Weights of a small transformer language model.
Architecture: LayerNorm before each block, rotary positions, no biases in attention or MLP, normalized queries and keys.
Each number is 128 + 32 x the weight over its row's rms, rounded and kept within 0 to 255. Layers, rows and columns count from 0. Numbers have three digits each. The size before them is the row's rms in percent of the matrix's.

# layer 15 MLP down (transposed), 1024x256, rms 0.239, rows 904-958, columns 0-127
109:069131162149126108089153155159123158087112139115121133113139120165121161215118089124108140162155115111146100108137097160122180128125185140098155138103159117114094130168179178144125109164140164141159143100177071137128092102145062151122135138117117120118160143134095175177187178140136161176121145093083133110038083153099163173115089169135161140110139171123159142130146125143136164091113
097:072141137070117137148108193152157131149128137154169122138146124114087148134152152191152150151142136120078127163095146082131147163149102130146084136140170102156175129114075103126124149116166058097099081181127136083124151130106117152083128132171178165112139152116075122103118173123123123121081117133066114100150123131081137138061088104074119096103122095100139057151150099084095123135150
106:117146104116152118060068122051162128182180117174133104128156126101101119116101159147142107108144135144125162117101088071139117171112110139104110119094089129109143063169167137101090143154122130100116122180183120150141084120124060086152109142142109133124160063033104163086189127207128113101122142129150073109120107130167141178113138145122140095176111101080170104130128141126121169120161
099:147118129150086149093109158144104166141128214117083104127160122185113087100108138152077086128122215113097096192160099108110073135087122076131127096161178068116150120170140098102030098205130166123179141149134164149087135067140131114132154146086133097082101104114078154116117100164177131148160113143105139134136148178127098112142110126124120087173185134099087114116154119150101162125140
096:113083236130104124092118159147144182164179139119149152155092132119094062111134142102124151155074093117127066148096145154150124137099138121172126111090085131102171135171178056129076130172145166110088179119143075115111129053064150121138160119185187159181111111193127096198148159121129112166145144135143107109058122060125103158093164114148095115120159102118109108119135143156179074129109
100:124089117080176193156108027064137104128129066071088113096151154119160135121129147087087117143096102147145126119091119152120109119112160093128145174048167155153087102130069164166128094107111125202141130128097077125107092124098073133114077130149169097120152146148097132093134081132159096087072189128101136079137147089170118160121115120134135144060152150140173089150195105131100172150167
102:128172108134133122154103098117079094086116133136149180164135141084143142165156093121136157097190126121137113124167106132107146124098139137085171123111113146117125121140158121142125162173123110118092104170166138153078105146106113094109130133106168139162161130079147085101125142127168085102092139160134126109138159128141146127118142119176163121113154147148109152175115194148215149103160
099:096128166080122190137182126111151155081197107153132176136102103130158117108149143115105101115131088076067090141122146111109124170124121189170138160095096135116153121101142062129042125140156128095095124126123109175142112188108125109092131122125130118106128146130165213078146107122105157201107178165123130047139158170151118165101100102140143178134174134114100143144103127139134123181150
100:133167141100088118155173099077141123122096143155133081102133133135180057153148100117141152172123160161085109088186153093130127165152159200129148112130141117134146150140078102130163119151213143112084141121104112114135168144132149110091148141163135136119035129151081130114120078157139129131187186172157170098173164173100101104118132099134105169060088151106040079119169096175167119098133
103:135102159135144127140134076137126174133077168119093144147119155099139158145138179165149118142177106164140092128188148126081129126155129125117107074100143108083076118150103115156132117153114134115119175100111157117150161140221132118171131029123085124138117073145125131110099126126131150150140141123145114071113122133133114167093145156167095143124182111164097045148083139111124099100058
101:079047141145115115171128135129173078137098170142139133123118136123089096121108038110167145139086104102064131069135096110137170107130160114171152147118087103045085196132079096163146173118167098141106143130128102167127148138110168106187172098145143165060149147143167191073161182079125102130113114184112090111148151113155113158153117144150163075086121102148109180113134147152131144135159
104:189146105131136161113122186111103089150138119209187137119152110110075144117096138078061151155131146188201138100103105172146139136164177130135134088106126154117087096061136143153134141187121108094098113070100133103100077145091153144127099120135198134118123101124129151134137198159161095155120147157112083130135048134132117148081161184141157090128183082165165104110160089194133119111158
097:108130107111157105104098066061150143130056111137144043113146140108152109097163128090112172145185140148199125077088111099136096169136170121134134116099179098128141164121091183131113134149130127151152111117146162139115136159153139086077097136130140077139063167159102066155140108141115116098066144145144184117133093155128125177134134149181088154126147089137135069098164133185153109198121
105:150187110138114170110106184089123150135133126104111134185115091095113154167198096144114100167129129051180136095144119132193111119154129143171126155133120109063095063158106171104096126154102169144116094136181130166100166113143103184060111138142121093121173086118121113109100158122128181188144123165116048079167094144114141109099170082143140155174127107138177194098107158158124098123151
095:095146123096101124120154181140152138138119132072162131123137117082165129140070135145165106091132091168092140096086182110140150171098098088150138140096141091148137096165102111100157138146069177064131120152131094126121139159102162140157147129151148089145123137155139150121177155140053093198092118197088107114173184081104147148165097161115110162116201159118096132093153128161163127158110
096:158154057144164147190162156125181092070110079161065164112073098100117118120145132135132166110093128081108169079150139158188100167108139170120117138082107154116130111088154220116179151153204154163124125128131077124126114123125152119209096142126173114068118122139106142108135127124179114192136122174077098106118096094153112094181127183118120136140118131158157135124125132097155114160147
097:101086129175140181141108143062089118141196125124106127156119108137132139139097167130178066130091103156138182114127116109132192140150064163083230125109113163150083116206159107123135155126167152093136102112106168082096104109101111156095142146101192150151083109115103144079158127144087114171154152089179124063158111170172120132143131187178139130088125113142149116161158054144100081154130
091:120111152131118167160148166102161187141118078142093150123155128130092152119157116075171105107177110068110140125125147234116120104197085074104082113157109161110140170109141066170150137177148107137146128085108150149108138188127101135060123066155078168115096123117079123084136108136105125127134164149128103103169100136120143115112112170195158094124203142170150086079122135119138117134188
105:139126106081086134090122121127131171174151145131117129151117191138143079199050121122151153139161137144050131139117159065092182182194111118118120136169059125103102087106082091160169171091082116113127138123125177122153126096133122118068108141094083116175110146156111085148148164123075091099101067105092086145089151082140148073114152128145182164156144146142099220124103115133161098156098
106:121160144154129069124103121152082111112146145161149123121124039133090087112127110151140138124137101144143129070153118132170098131171092126150070137117166131122187150138122132078209087107146108113146068104112133169146141177135118127125160175127126156117110158176147137171094156076104108106141125153179122130122153160094117145141087135151141123133134095123106136171119076172097132132088
096:162155194118146091122139093138126146131158156135115121067156157131107169162097089045198165159129115099115175112172090110145113068105117132179109149083104148186113074128097103161168096126155113110123163111185125168157089082072158114115084119140116162157139133153114066134120138195182197150158137133136066171078132132090120093174139139087107133123091105106184185082132150142171145121118
098:137115111114080088114188067133165119189123130109122141108045177133112119128151141100098163107182143139188168141103095104154089156186127140159108091169189139152142097169127148197155113071105142129087154098104118087119161056079083072135181140138118112121101139175137090117113126072139100152090149136157165138110133106158092119145041143190107128061117165071146135101103089093118133142136
102:137072111155110137136169084150126088127116152190121119140029138153152135115145180128126114157076103059126126149105146106157115082080189147104099087126101085118122108143124205155104132178143076176118124107107088114156110141183139137115154136159134150088104160065140142161131094113125152089122105152187202120172176145119124113061050110117153138187165114128139124109137216181089136116135
095:119156163140067104143093178071128120142083119116117162139106175109133114113110100114160076105078145073140131117175138168131145153122130110138114106199119111127068126198137073134158131086149126127115094129118143079100113083143083109095144111157167126142212074117131205102140144097114155161149088145139127184126179101147171126136152093073164085146113116135151111113119039068161098095098
108:095138141110161123116155129168170135155138171133123083097151143169141089124170080156162139148119134204089122120160150111125143147178110112095117132116182146108119136130135112101101035126133145114141133159132100225125155161190137107145137157126074105114100091143133087153160126049150096108106150212127152176121093138116213088124100149103157096133088088088095088116120110091164088185067
108:103116080179093115102107148127094120146121091097138158162079108106125095110128097109107130137115161126124086148098151137163141159195132089086076104178078085129113087108137130136100065095098135163126146171108194167113145080098116144126155142149071104122172092109203190124122182152091070146130166192108110117140138131158164128103165168183156140134129143124071141123154143138122155154135
102:116173058179143131152102099129116116125122147162095120165192091069134112134106132179155130120129108144119107131132138148163075112078152118121117085150104076115150177144126145101080158163084102123129095178178127089146090169131096145161113116114153113128195187084162156117181084186124158177134105106107092175146097144124112130099097088090103125124141125133149118070121107045081120155164
095:141139137099148117083146079104131161169108092124101124128126100137164108146082143046164150141117122127103169113073106157098111111222162193134128177127181112127149133157164124209145117085097167113126178098137102140150127148132134086073077195173113105108212100131142160167122158165211142141150104074033116109117135141115101111132146115085191066139110095135116122117098083161126136082159
100:074150073123160172118078081117041108080158155102147130077128179126103127161134111123118114120103098202105128124134119126152139143111107138102081106056103081118096165139128151129180147094160097169132125157113085103147097169214077127085125121093169121122110105144097119134138158154086133138117113138145093096131105114136137104149122153143094122115185101114127127088192153125158126112098
098:138134065109175091136198167104117122133112081106090167142118134131138170113119120128105144091080104066137091109143121131111141133095148087098130108138135130119070108107125105118093158142120127097144137070160155084146156168121100142104152107099145071126173112171174123156119155167171178119135139102176079151162121137148164142120136200091109190133118114094126068156160129129168139148127
106:166116136132169160098144085138141117167117077220171122083172127168160123095158121148146056126100117164122101119096170163057095142147121149126140197129097158088115156132158118082144067177156111146156081162138107175138118105071116073173104195159148105154133166077113123092136129096068114142116161123066214136132139125111144110087122147226087069134096127167132155046082186122145129121123
113:104154109134173127158098033098137141146175123141149079161108097193109113128120062094147148103185094085143153105160116126166100135080088141088117145173096119057153125152153127100093106168104131143081090126167150110124197092194134099131108120148142043127140111157107156098133090111138096144112217170146148058166152123096148151132109148164163162106102112149139096103162163128120109111125
104:159101147145094128152052133109098099152156157110129178143097150214151142151104184068106160104114163112103132162122081128194115153125100149138167147170139189174099128091151097090094170130176103138141129137114157167108111104143144140123072142094132101082119174136089095100120109076104163102141135123197126074173163153096110158156123102113134127139150115121106154138082102153096089152126
100:081137086195059094144112145200109119104155146109119167161147104092164138120177144116115096074196117092100153121064110144124142132129124187129043135084147154135124141129125096156090146127139104147192124157121162066137093169174187125152074146089104162176129143172123114122124168083143084151133122108119129148161207128136104159133101136050190141093161156115162135126108149092091132104074
098:113142098112142122127110161092121144154105088092127155110103102081161135124120081115178138150125062146151130143223111147114167099093124127072129128123080111081205134124131121169194105165145164127162123134165083070112116121136118131128107163074140203107137142119131194180101139140086119149176131132140126210140126179144110161055077193147112141157165101107175152174161102147128118159127
089:135121148136156092094130202132149154164123154134157135190094120166166098113143089097104118125132077138162131130151145174145112163098137130160144177210116132107140136157127104154124157189080111159138177094143155174107172153115090118119115032084152175134144112178102089133120168120104093117156100146170103087097152173188105154141163154138157151103176109089132140143124094113131101122165
097:154163133109100131138098118094095134120120173110133115173124150099140100130146039200141138110185131142128152101125121110161132184128136171142175133069115110109143138142154134078102137106121121113109152186075159129108128109120133129151098177103204175131210128159162133123157149115103037139090124132197122133088095064130081161139187118126117124094111112146232095084128177066147174093125
103:163097118130093066197109138164195144105114096119062123098126158153194140097093154108132097099115072116126133141133116121120142149178098117135139066093097194102178139145158194118143135157147144165095168116117076106102095155126181116121169128124152155112108143173161093161163090112141120060166118167109152205167106123132104156139125246077121090097133131127118126144138147154141129091147
105:158147199136181079099191102144184158124080160124104115170139133131128064133057163123195127111124074113146139094091196141122148103159120178131135156097102067098192159175094108090080085121119141112087190150130064123140125126114078116086149101126132115134085151200100132116153128090098119106123069123111136127079114122105107171143121130175039150143106108159140110137116146063171120132166
106:080071072129120168114144139143120152137130128104137118068099073038128174100055149142154131115137152077167108113136172169192151136060114075160107133125102161150150167154189171142185099121124126111093135114148105166152159102104099121141169129149154107110055124166097141104140087114184128094165110128128115088102196063108109150148115181148111160172147059130157156112140104169137157141118
101:095217115090097129076159134118167098156108097138085091188115150159121056093147085078110148153145143104091125190111145085158086111080130119065137120124191157108063140098130207133099087215138198160125113117102134144115087116081131115134119150121153174196131182113093158109138146168101126135133144133182103165136110137147121171112057117131093136115165128157173145064144117186094152150125
105:159122141132167160132170045108186136082133099125150114113107193123164160135119142128148104093152142124097089156136161122098180128098059105120148092135135160097214108194127125070140177152150138168131179171094132127129117109123083075116159122185141127155145128107113139138140124093132140089162118149097078106139134162086097146123148079162113156097139097115092147119147170129149194153188
097:153092117172076155068101115097112123149118122096104160112078074157098119160158104163188122130105142126084092151133157104144186113109102179187099130110149098108144089137108095148140132192063102104114168157085119082104144117155107120136061189061142153158096199180115122135093062106093097094128133131124143168105105158126182132164113140152115065100108141113082119129119116135187104175095
096:150132197142123156166080118067135155118103129191178160159179150142185119177204149220190163099178136147102140106181134147111164147124132118102150150152089170156076097135111133085227094147111194107137123128092178146134117060111130096160097124124128095081077133102126149161117190139125093119193112107072129167079098146106055108155143137179058124093162158168118070116159166105123130126097
096:118143149092176115173145127081187095129108161112139094164152201141129156135145162120148137093128132164079161123155181175130101140125151108173106052163102055109105131161133082100107152125066081096117130209161150169147141107162148208188112132154145106089131122142117124104062165141149155142128148085090054102094115141172132158087092094138113118162107095160148105120100095149063105158159
100:066070091153159171126151135162126140134102106201114118151142173115126188094112117212147133100111087193111129152157181095146141170140086126137135164088104134156157128097086161067114138106069120064105083095151104152190108140112191187098152131167124138109132127162127158184154127131091166075120113150122110137162133111124098159102094118132136084122133187103120118168087099164093129127072
096:193073110127106099094106121139163145162136158081153154074172137147185119138150162112120137146177135121167099061096092149127054091144124187139079101077096126078126155141134145115098129205118119101121073141108088132119113091153157180109141145154194123148153179162091127073134152166096161150113112110156131140125114171152115123180121163139121062086138078155152093120139177087119138140183
103:152143179112154126186112122107071143077154089098097096125129143124156133145120136115102104152134135145173148079129120121078119166069149111108173111112150147133137177123088088154081059128087139119091104183114151119078131102146165091076183066066189146161136124139099135123088136164115099156145100104147132126128105166137082120146096094152171159127114159111155118099071105117170180128048
096:139147082147154121131148155142119205100104142119137109118082161129132152106082116111132087091115162128109080121211109146135111050097122137113069093144099109179170082117142137170144155139117133165106187109125129097176136185129173132103151088165177154098163126134123132202145132113094159163100127071122100109128141129172136150176126188125096174150168099120141098058128132159183074139092
099:170135094151092181155159149184149144064190170157190166101173167120153134106110193161149150109171125157146153066140111091156109137139184164153153035138134152196091110116151109095091155159112161138126078120114090170161114142101144088088189131138158109121140152152184137136184107137124134123177167121096130092101089089106092199093103175134120120089132112125107098163145141121122091119157
104:125125086129108133083130163131136073169151098114100191135203162103100145098130161173103074172194110115108149094130072119134130231103117104083149131138141078084147061164122124154130100115134136112176089116119112121108136165120071147203176174180131088095143122092132087139078153093079166108064107134161158100150158136159127120100131185135047074132115120128103165091095118136148189147079
089:135128090150128126160132157111159167145090151131106099154134161078153116105122140026152112174148083133131180119179087205132099092093145147083193131120152137126150101144150084131159103090140043137081083102133107106134140088138145095067148072168173166186119134182138177129135160150109119197133188146113131112109132107107090171158140133111127150159130140084115116117139179079172105153124
096:166104127186153129127120135153088133162133093158135104062198131104181083184097103163123098124122144203146102151101167103171149101148119180118107131120119111127127160061101169120188127109093198138116140092080057193145168118132163130124107084192137083129165146106112154117072095122112115120163135151156121093146072127118132162160121129108057167074113185068171069086075109141105139132092
106:144142079136091136174146107115159143162076092113144121121136148141181085128099136136096135134101092142183106149149170104102158172092156084103133062123184108100096129126086142145096152088146130133134139192133079154075133169179151150184084142137117162154107111136149140121092134083091124102127097112164147146128215082130156150115126185075151106118118173119106098067116109065099092090124
094:122075113103121080119150092170089111086191136141153089060178121141141131089110118085134097160105086128180153141162090145088169148158095172129055099126171126084118208154125148140138123138155113105145121161168086199139152101177090140091135085116151195168126101186154143137105159113167100073147133101115117093116139139106116100087117163080081114118131078121138133145147113142148126174164
# layer 15 MLP up, 1024x256, rms 0.231, rows 905-958, columns 0-127
095:142136059139149169165146166146152086123086127116206118102143097127054204091167149142126110191099098164142111153098132100051129093128129088150094111140114144096146120145077118157180127081120117183132146161120139094111112109158156108145142101156131174112085085111119150213142158121112177083097098151120128131213201189078154162100111156123129088128105152185087069147112087064120144091163
099:164152084173126130150115067116154081122181105148133167133151110144175109134149145134119105098122137136102129159193167108167105070149087179150133094100155162113082127108117096160123108124134126155178085142112138099103131078119153149117142101104155097068095174181109094067133097100082154193160175141160161187092151077181201086157096141109139120103104086224149029108155154159134131127116
091:103109154121153097132141141146122164087106042121168160106137133111158174084136128128156182184119118105118126081150137104187194145100157109121142154112157139115133127142136110114085090108112111162086111150154108120139150110156099091103128141134158141097073153109186101121119165144110167154134087121145200114149128108131137128185070122122110180082102089181171102129046120050078123168098
092:072174133158108102134128142119070179179109136104111160162079210149138139144132080124143095156156141130142110098133082153102138129143149133067114031152120112075104152159132133149166148143146153112088104149115123101153123178154147100127094156120117105113160164151119152150154180109125155137128116101115176118137149124139184164135090157103188039126141191129100149114163150080168163166148
096:130146115184203117164119131125150167161184113183220086120168145133116100113089125178060134125089111097152179119135176139139094126134163153101132174104128158142174171119115111124146170092126097156116131091109209184058120071098100166079127080106147120128136137120130138146100142088113141088142160146111145138134145160158091194169109158149078135084146121090170111121221162113159119141111
106:122111148134135157135087117148142172108108152142166133091113194130136157099154184118151086104126093111121126124127170126144100163139189162135114149116119081042111069093121087149129176069094149153100111069119141170129162125151134100098152127106121151101075135164112153105122155158075158187112157102150089124106134136052138193155118145088120154114156133116171143161192116109145102176079
093:079113154134152193123128144143114090162092161159169138179091190135086124105148143102145192186120121171073104197130121159178091087096032186102169124081143126118132104114120152159115078118125125135140161136113148188109125109115146154124111128147157079132194108184090104095138113118065132130192148115170171157193141132154146110098131148142157167091103096089154161145200111132094099171161
102:105190172126081108160083126107142133129142091112143187090124048157120129110119158149141050102064113124207065130096206133107134114121128091138140139164159100140114134127138159140110120092139120147096143160164125118103051138188130093151116078158109113158143152118124152133139055115152139091140108152137105125068108147139179125149105091155085124117114107129079131205151187114195126141098
100:120173161170125137135140111127069158181130140142112194118154132087109120123172112119173136171147173131145083093089157116098144139110119115198157150173157083186084089189198141095166123176178068195110098108100126147120120105118088141105126196124106155160114128126143150083110172128142184171129160201145108188120163095128077149179160085136167122116084101143114188099124138095113116129077
104:151162137116108174133160053118126103134148176134178133096138103123068144129158165115150086119125149135135149149089071147099145104122089149174155102138116098127126158108126139111140101122155222152165160157080148148156127086131136171108170184153186089147120110134129153149089144158159141122141143098141132142195182149136189132121122124161118126129124098108087127073153096176146118120157
102:115135136105119136147143077116157125162150143103110112147129103152147111151176107164110131117122157121130106161168068134144067173139142140195164192117133148186120132098112149200151151090128136120173103140148173136186120103166083095152159092179148130161070120152135079137121098129116150114186156076102189113052146126122120150076148124097089146118148153101102124128068140082108177052075
092:126139125122124207130114140121114138166173173046158103153130143038109073092117175045154173161163129162124156172055145130113164103160108140144134101065118121125150146111129134106141133136060081118081153127211098099129114104146123100133171126154163188129137137105071079145139115158122092092120116152132160097104130186095097102138121125157131139140089185128118053041117168103146141136114
112:107097118138162114141146129176161139185071137139133179122149143104113091055079167158143119124119090199112133133092150134134080112130121178091175137161105095148140142139126157097136100149111120137127091089117074100126071179153127069106129110092152136158094137150127121137108093162183147136097130097194133114089209151108138124217081171189084157136116083153152076104138149119161138126113
091:127154077138144118176143148120094131092118176130087117107100119139105138194129091082145127116137058141103126111112189161141111155158140128139044145167097150201191117155096107080123118098097153169164143160155102101155148135091158134161128129162145154104167159117102172100133124131118150132108095130108135180094195092162166154131165135147143151081079142205122111167155111141110098118105
096:155139152133150116087122135090125163168168151147122139119111121087095125086192214126114113129166057115076206095144064174140146152085132133157076102127172131178123172138119113169165154098198183114149159145121173115114130124146115141160130153105127066162149140151120115130127106126174135112118148137133140149088124118167166092138148133160184129090083110142120084139150121062166139147156
104:081076114091136110161117131154143107168075165194118097151124244136130072104077148077173171107110118102174083162087141112133063078120138100182097088125213145113142105108154154149098160116106139132124098171144156176124143159170127106123111131102178080119153074122092121165137162111146148125183142148134150171110150167134129099182120077077110097118123148152107149129144089068152110118147
093:085154133103139138181107071098066080104149089094151115122134105147118168095178089160142100185128147092122120138137138152117068130113133150106174147105127112120065138099147118158101165099133126116087190146143106139114155066107157131108161147120054071147101166145134131105115104154069111127112090135159124228154131130127163106129144129096084099159111148167173122140127131119090084130119
103:168087098115122127154104167160131149130095162161096121119136143115098115106141075081143136165131128081160081121098171067156136162146139101140189121170158120160137151157064207147118138134107066203096123170147126110120170153134177132131086164163066084209088159082140102173118111153114120119122114151079123123097158138156139119160117110162183090119086170116138156161167153089153132130115
116:118157145083076082177034133110146127032136140168156104150210097104135140094158205117130138151122126173115114150083153125146101169113122139139120126199152193107127128135141188124105137106115104164135143171077116158154083136154089151127087118188148154121091107057111128103077075172100124113094096099125067101084188122126131062108143109107078143151140140110135123174124122116123104091141
095:064161120150117095117114063127117124126150093111131088095118157184094134110048098166142178151110106146071098115148086126143158190170132162141156212152076131093152195124164129116145188123147094176115128170146124067121138050136170098111132099148108124113122135140108219161212110077128085110123166091077104134198084119156154210062181112120186159137089125137136104190136127187131136177099
099:156130113133162119090042148129143101079091100142158141099173114133121093126134158126102141109099092122073103151128107155145094117073145108093173147144148121113117126083134131147118132086116109110132155140148137088127113158099229116126133077147183145096119179079185150153076141105102100116195148078112109077137130084083149140116155116105145127160144202122140093105094121155113091152129
111:119101150141182138176182139127140122095065162169152180121123152143094138100103136153114186193134091124140170174179195140134101108145117091124126149132061113115120187178144137142128154163149087114104125131141134086141182062139167118085144132077123125105120122113155154132167107135099166118144165148144121105118133093128125110111113190134127105078165150182093081177139105109054137133181
096:096111115117108114178173116152197148177080201129154137106097122202096119110133150142110125178116093068139092165083146128106083133171131089072139128102161109138134099093094157139105157126077168094125104120155081138157125167135148086086127146146168138167090135136159116173103101142133110134086155143145097162087123122081111114181158176119131162113111138204144094114134098162097132116131
110:087091185130114134156086171184144174170090118134122125103132173116104126110136091102167145158163073115118080098161174139094149113137116154069138182034181131164166164088105121154087145119124148142125114149102160134137114104095065137138154213154132135104092193148153098060120063114091162105128120189127091070098112113165118113146107136116162135094133134158182118078146156186099080172152
095:164094154126127144156104196162140184183130130181088158079070114134075098096176125136134117138117118178208149133118112115073115125137139092114117055113149149084134143130087196164128171047147230115146118157189121101192079161126140130120101131147175134136082089150147158113122120165140103094141127130155116148160125183176115080129099142175156097121098098140129179129095181171134127148140
104:178150104151141182122144144163181116201084157164193098114126123158133102140071123081116156167117189126141136154144101125106108136131096081097140150141182120113108096160113169144175096125153145148139122159130127173094131126131198149147096151119113140131088105086122092072160130153168142153149085094138174123109071156159047077081122037156170116122106109142065197118123094072161132099114
103:139151159188173206178114064108179151115107151163115148136119089137121104086132120106138155142129116105179114115111110150106074150187157124139188066072209140121135148116057145140196131129093145081164086105188117135172156104136158078104123165159118129107078103091161148155131141135092155153145129143152069170104097116157113133102094168095171178135108146135078127178171098095153186151098
103:159165133098174110101185182146215126049093147134125108065113089080118096069112136159113131155121105131145230101139101147223111159111070086181075136147118153146113120157133156094107112134088095137165177057104142119104147139094154121146117158139087123117143125123155067147103090147188146103143107109110080114128080126112115109128085145104121094138110118129144112085123144139116118172128
093:097115114156090102148159162136101103133113148121083142161123152121080126127127118123127086171115125148156104158151156111094122109058102122106119111128143102126168165131127137131107081152184114133138075107090124179103104103113162181185106170115170075110121154173183128216189151125186156049206175170115136093107145085166104116143099170108141168154190152144124182137151149122140128085137
114:128061127138144174072120102142150153106126097171130115135158170161067034136083101162191131135214144148115127134107132141115126153107161092159146150094093102144132143162174139130176177126151070091193167099192175141146134110127108133144126147154143148156066147083166154126110144096160140136132098150131139117130194120099086152154095165161193082096140140158103138132127119153068169069101
114:097115133118100187137143162086104146100140102140095147174167083136114080158167126134115133108121078091117087116128114125128100196169172093086164106164084088146145083109158150148115118125107121094133140136143109128101123103168094188081106222161127155175155104133116130109105097128129126092121192137080162148122119169103106175130160140148139183172173164121063133103119136129163145148110
094:123133096112122069152128138174147144155086167164079114147126106102137131144134119136093070158111169142153131171114143120175125118235105092124146126117131080142142163162127114167117211115075110116153180203122120069111111119066130089142084096134125155108081117141156143061173170136151130122165167137090118148108112113079137127088094093118096149098099079166105103142169167100110135113138
097:180140093138167155151166065085099133094129159098077129055136131113102110051065134151160172147108125117107120095170108113151196138099140103099138121179142136128149145064144198155073169126147090140140143181126129142160109146113131107140107064114127101124141112137101135098148123121142109125145103138147106075141182107067107154106081166198052118185094148123099130161080116139146080119147
102:104191121158121089152125091098126111125106116082135170096172174136121091138148105074125117099096131150130119137190101104142148178163120122144186066149137175108217130103101140131099103178150168152108122015152185157186186158176136121110133113152144089090131097128113168160139086123134084141168197148120135119123118095108113060110145095131138116136145128148057142129087125076133107078190
089:100118181128153188150118166123096104147177087136121122110145119116137186174119165155157145108083082113128161182118119117128110155099154079089075132133155197106106105100111045122143139154108166148172117111208144097114114142144102123182170116132166163096153122157140133174106122188146163194096146127129160111118148130027115128086119145133163093103124169135169156182168125111116155141158
101:100169186156091147127073121162121143131095153142146169091151091140104133126167122131094146084095130091173119100117188071174170072125098086134113150098146159196163104144134074085070095166135114130092112125110113130132180138168080157072075110167114168099188165108147145114157093185147135181098176116170115152173033148098155151123114135086083145103203162124129085147080115130133189149130
103:128084144128182169107129124154193113090140115117084171193141125137098093158101172190126123114089142124101111121086135164159145112099170053120103156129116116170155092121091166143179155150098123125107147185152107116123065119154115145135109161125109155086117105093143097064099086123094187152094102200134082123157102111104119146075143111116108149132096112137179150109144104147151128148146
105:129187123098132138121135122133110114129157161090149139152094209157114126138111128141088200094140136140178131105062108033142106124107166171148167156146113123108098038121182169118189068117142105160107101076083141139126112122125083096127141137109212124160115122138152173134121134059134151163148148129165136114158142098120190161134095141150180135211142117172144107119097134200133161077090
101:145111128113128139181151137064131067112164148091119122114118038144168135128096078134140139113120223193133149086153145105092120140111058100102144168151192119173067089171148204174166097099085107143178129112095106071084090143130091110187115149104102144078135145099173210103120077098103155102125151190178104106105139109127083107151104099188163125107078122079132126154105146150082052099131
100:149166122146126122087145133145108156073157117126181059183118107149125093112099067093168084122109121146169106175105091096174106167160154144147151175139185119182135116122152178083103121173146157192155094102095098109141077119206193100176113164110083143153170127152103132174133143102122114164119119076151111142137143132171103090128130189104105106114123121148114185146134086090075066111143
093:062097124113094135121188159121124110127137070085117145132180062134120156127104153113121166174145123096122171172197122122134067147161173085141091115170089079189163110125150132134134153100140116149123139128102121147113122142140171123122172192102137122158131108097131074070152121085127101107116142094100099147118127054086097130099129143092089086074105079187084115085082146140131124147102
106:139125089097167149174134097169150186130128114137093142113161147098159154139111116135098172108143117067117099161148062089129155179101105086115137100100098132132121148128088137103119157138168083125138141076165129171088102135152145154093116127152111078128149145206091179093139150168140162108106102137116137137170146073183098117194109143102152128150205109126120187113083106135105160137147
097:113111084130113150154113096131107166134094139152090195083157097166168169120216122138099134189098185081180112099180111145145166141173135113169075069136178078076148150127092096131129131140172135174112099147150088123202107122111147113118122114136127089154099153125098141152109166080186125118144140100068084118136148115101174153089194147133149149177080145141151132120095088117172148173145
098:075098131140116109062122092128140154119095132141128180155091098116102117116148127132110084135124143092075095075081111095103155188083142089154142080104135084139133146080174173030113135134142173132148146144147130117090111154136202117076115149116205128157170151096100176106126124140152175095182151110100129138141165095121169173090205033163156111154162171163094154126137150110161141152149
099:070114155104122115083186163122133101183130058193148133168176170135128237114164149130109121162129122108160108168125151102083148122125145110104068210117140116155200124160104136120126116097131084140123167148083160115119183151126152119142159139122105138184076120168126077095098082121177138138059067151187104154140104127072171150115132120164111098167139139209080117156102115072115153073147
104:087119164122108071146146189120080145110154159114094165109157164128126118096104147110090110103137103143117165178148093164120175133122142094148180152133165139186117167122097103149178095154072111118179091117136111081128153111144071085140141151074125198136136151147131070061135118117150107169162109171115126039157144121109120100118131130099123156096078141125111141113096062143133125074141
109:124142180135149124148132103124084111143104123159076139089212150150112190147117120123145153105143129135132108103106089130133128084194115122178148099138078144189176186125183148150107081102118140126144166125152139135113173076120100154124148152126128128106073079103158166118103159156144128095193113111127061090193160162109155097094150102158165189115115108131121136189039155133128071131146
094:085134058086093105105108164074144191135131147105101119121131135126101061175120117198145157154181103156147133155073137139172160151106080014160134168097050094115089137080128149099120113104092130084139140116088120124152142066132135131072123126151157154136159162152163168118080132109155080082161127168141110107165144170096116138153190136124137151112159097162156129152110106145119084110179
100:076067054178172170130137115127058144119086187202098142127119092140115133172182097142152140183094131127138131115104097084121130131112118153136153106110085166137093153099118113176082180160128203127115115126040184098146131132089090145154181168148131073100084113087180098088153141157141164119090135098123132147119123116173140114130151198154177120129099090170130171146131124101105163103084
104:145095113112094133145102080121134122101142160180146134144161152193043118038176101150104065152125161103182157090135130100191101208141151073127138108122178097147095133160121125160115147086130127100176148136100113051175159189174175165113155152143109125114123129114172131152079149193098125158141166108116113130118143131179132203116119077118112149168088187112109109116176093125150170150086
087:146135160111154141160154170128212147082126184191092092136097160157150145127134114087158124129118155135122146131096139107102126137105080157180167162146140200129137095115091151176117059114116106165100095156123193161134141166176093129100136074126069117207117066091157085174093168132105146167125124120146158137167152136129095151135098118226088135149102138129090112086123182120146120103102
096:125112138163136054141114102120150094095125147135186094092119172055085091160155203160114122137117145161086160109112141142108142146142142126122139179157182116184165139124135105143110136093080130122131174192160058140129064116137085127160130120099087157127123081103076144152074161117134180129099151129132173121169140131190155148089148155099112133143083144098148149145202096140143146195073
106:165172155119162109157069171134110141083174117109152104146160127179112151120111138160138115093123182173118155128098064108105117097095135142084156147133063158066045136076115084121123134112135109105071095145109141092131142096137144104167171158111088097185132112161139178209136115106150121142121139160122108160129103138108135121140163160127118110171091180174148166181145178107118082066155
095:123145218108211121163154142138113096119123114113197080143103101110112188114097133086089127122119133175199091088142092161050157174182168106158096083150111166166095120103121160110102105129171186122116114145109118131066177102140147103072174099115126176153112131135134196108098120104055111117096178110148169152081149081111116123114169090122142101161114167159107094184105171093136112125205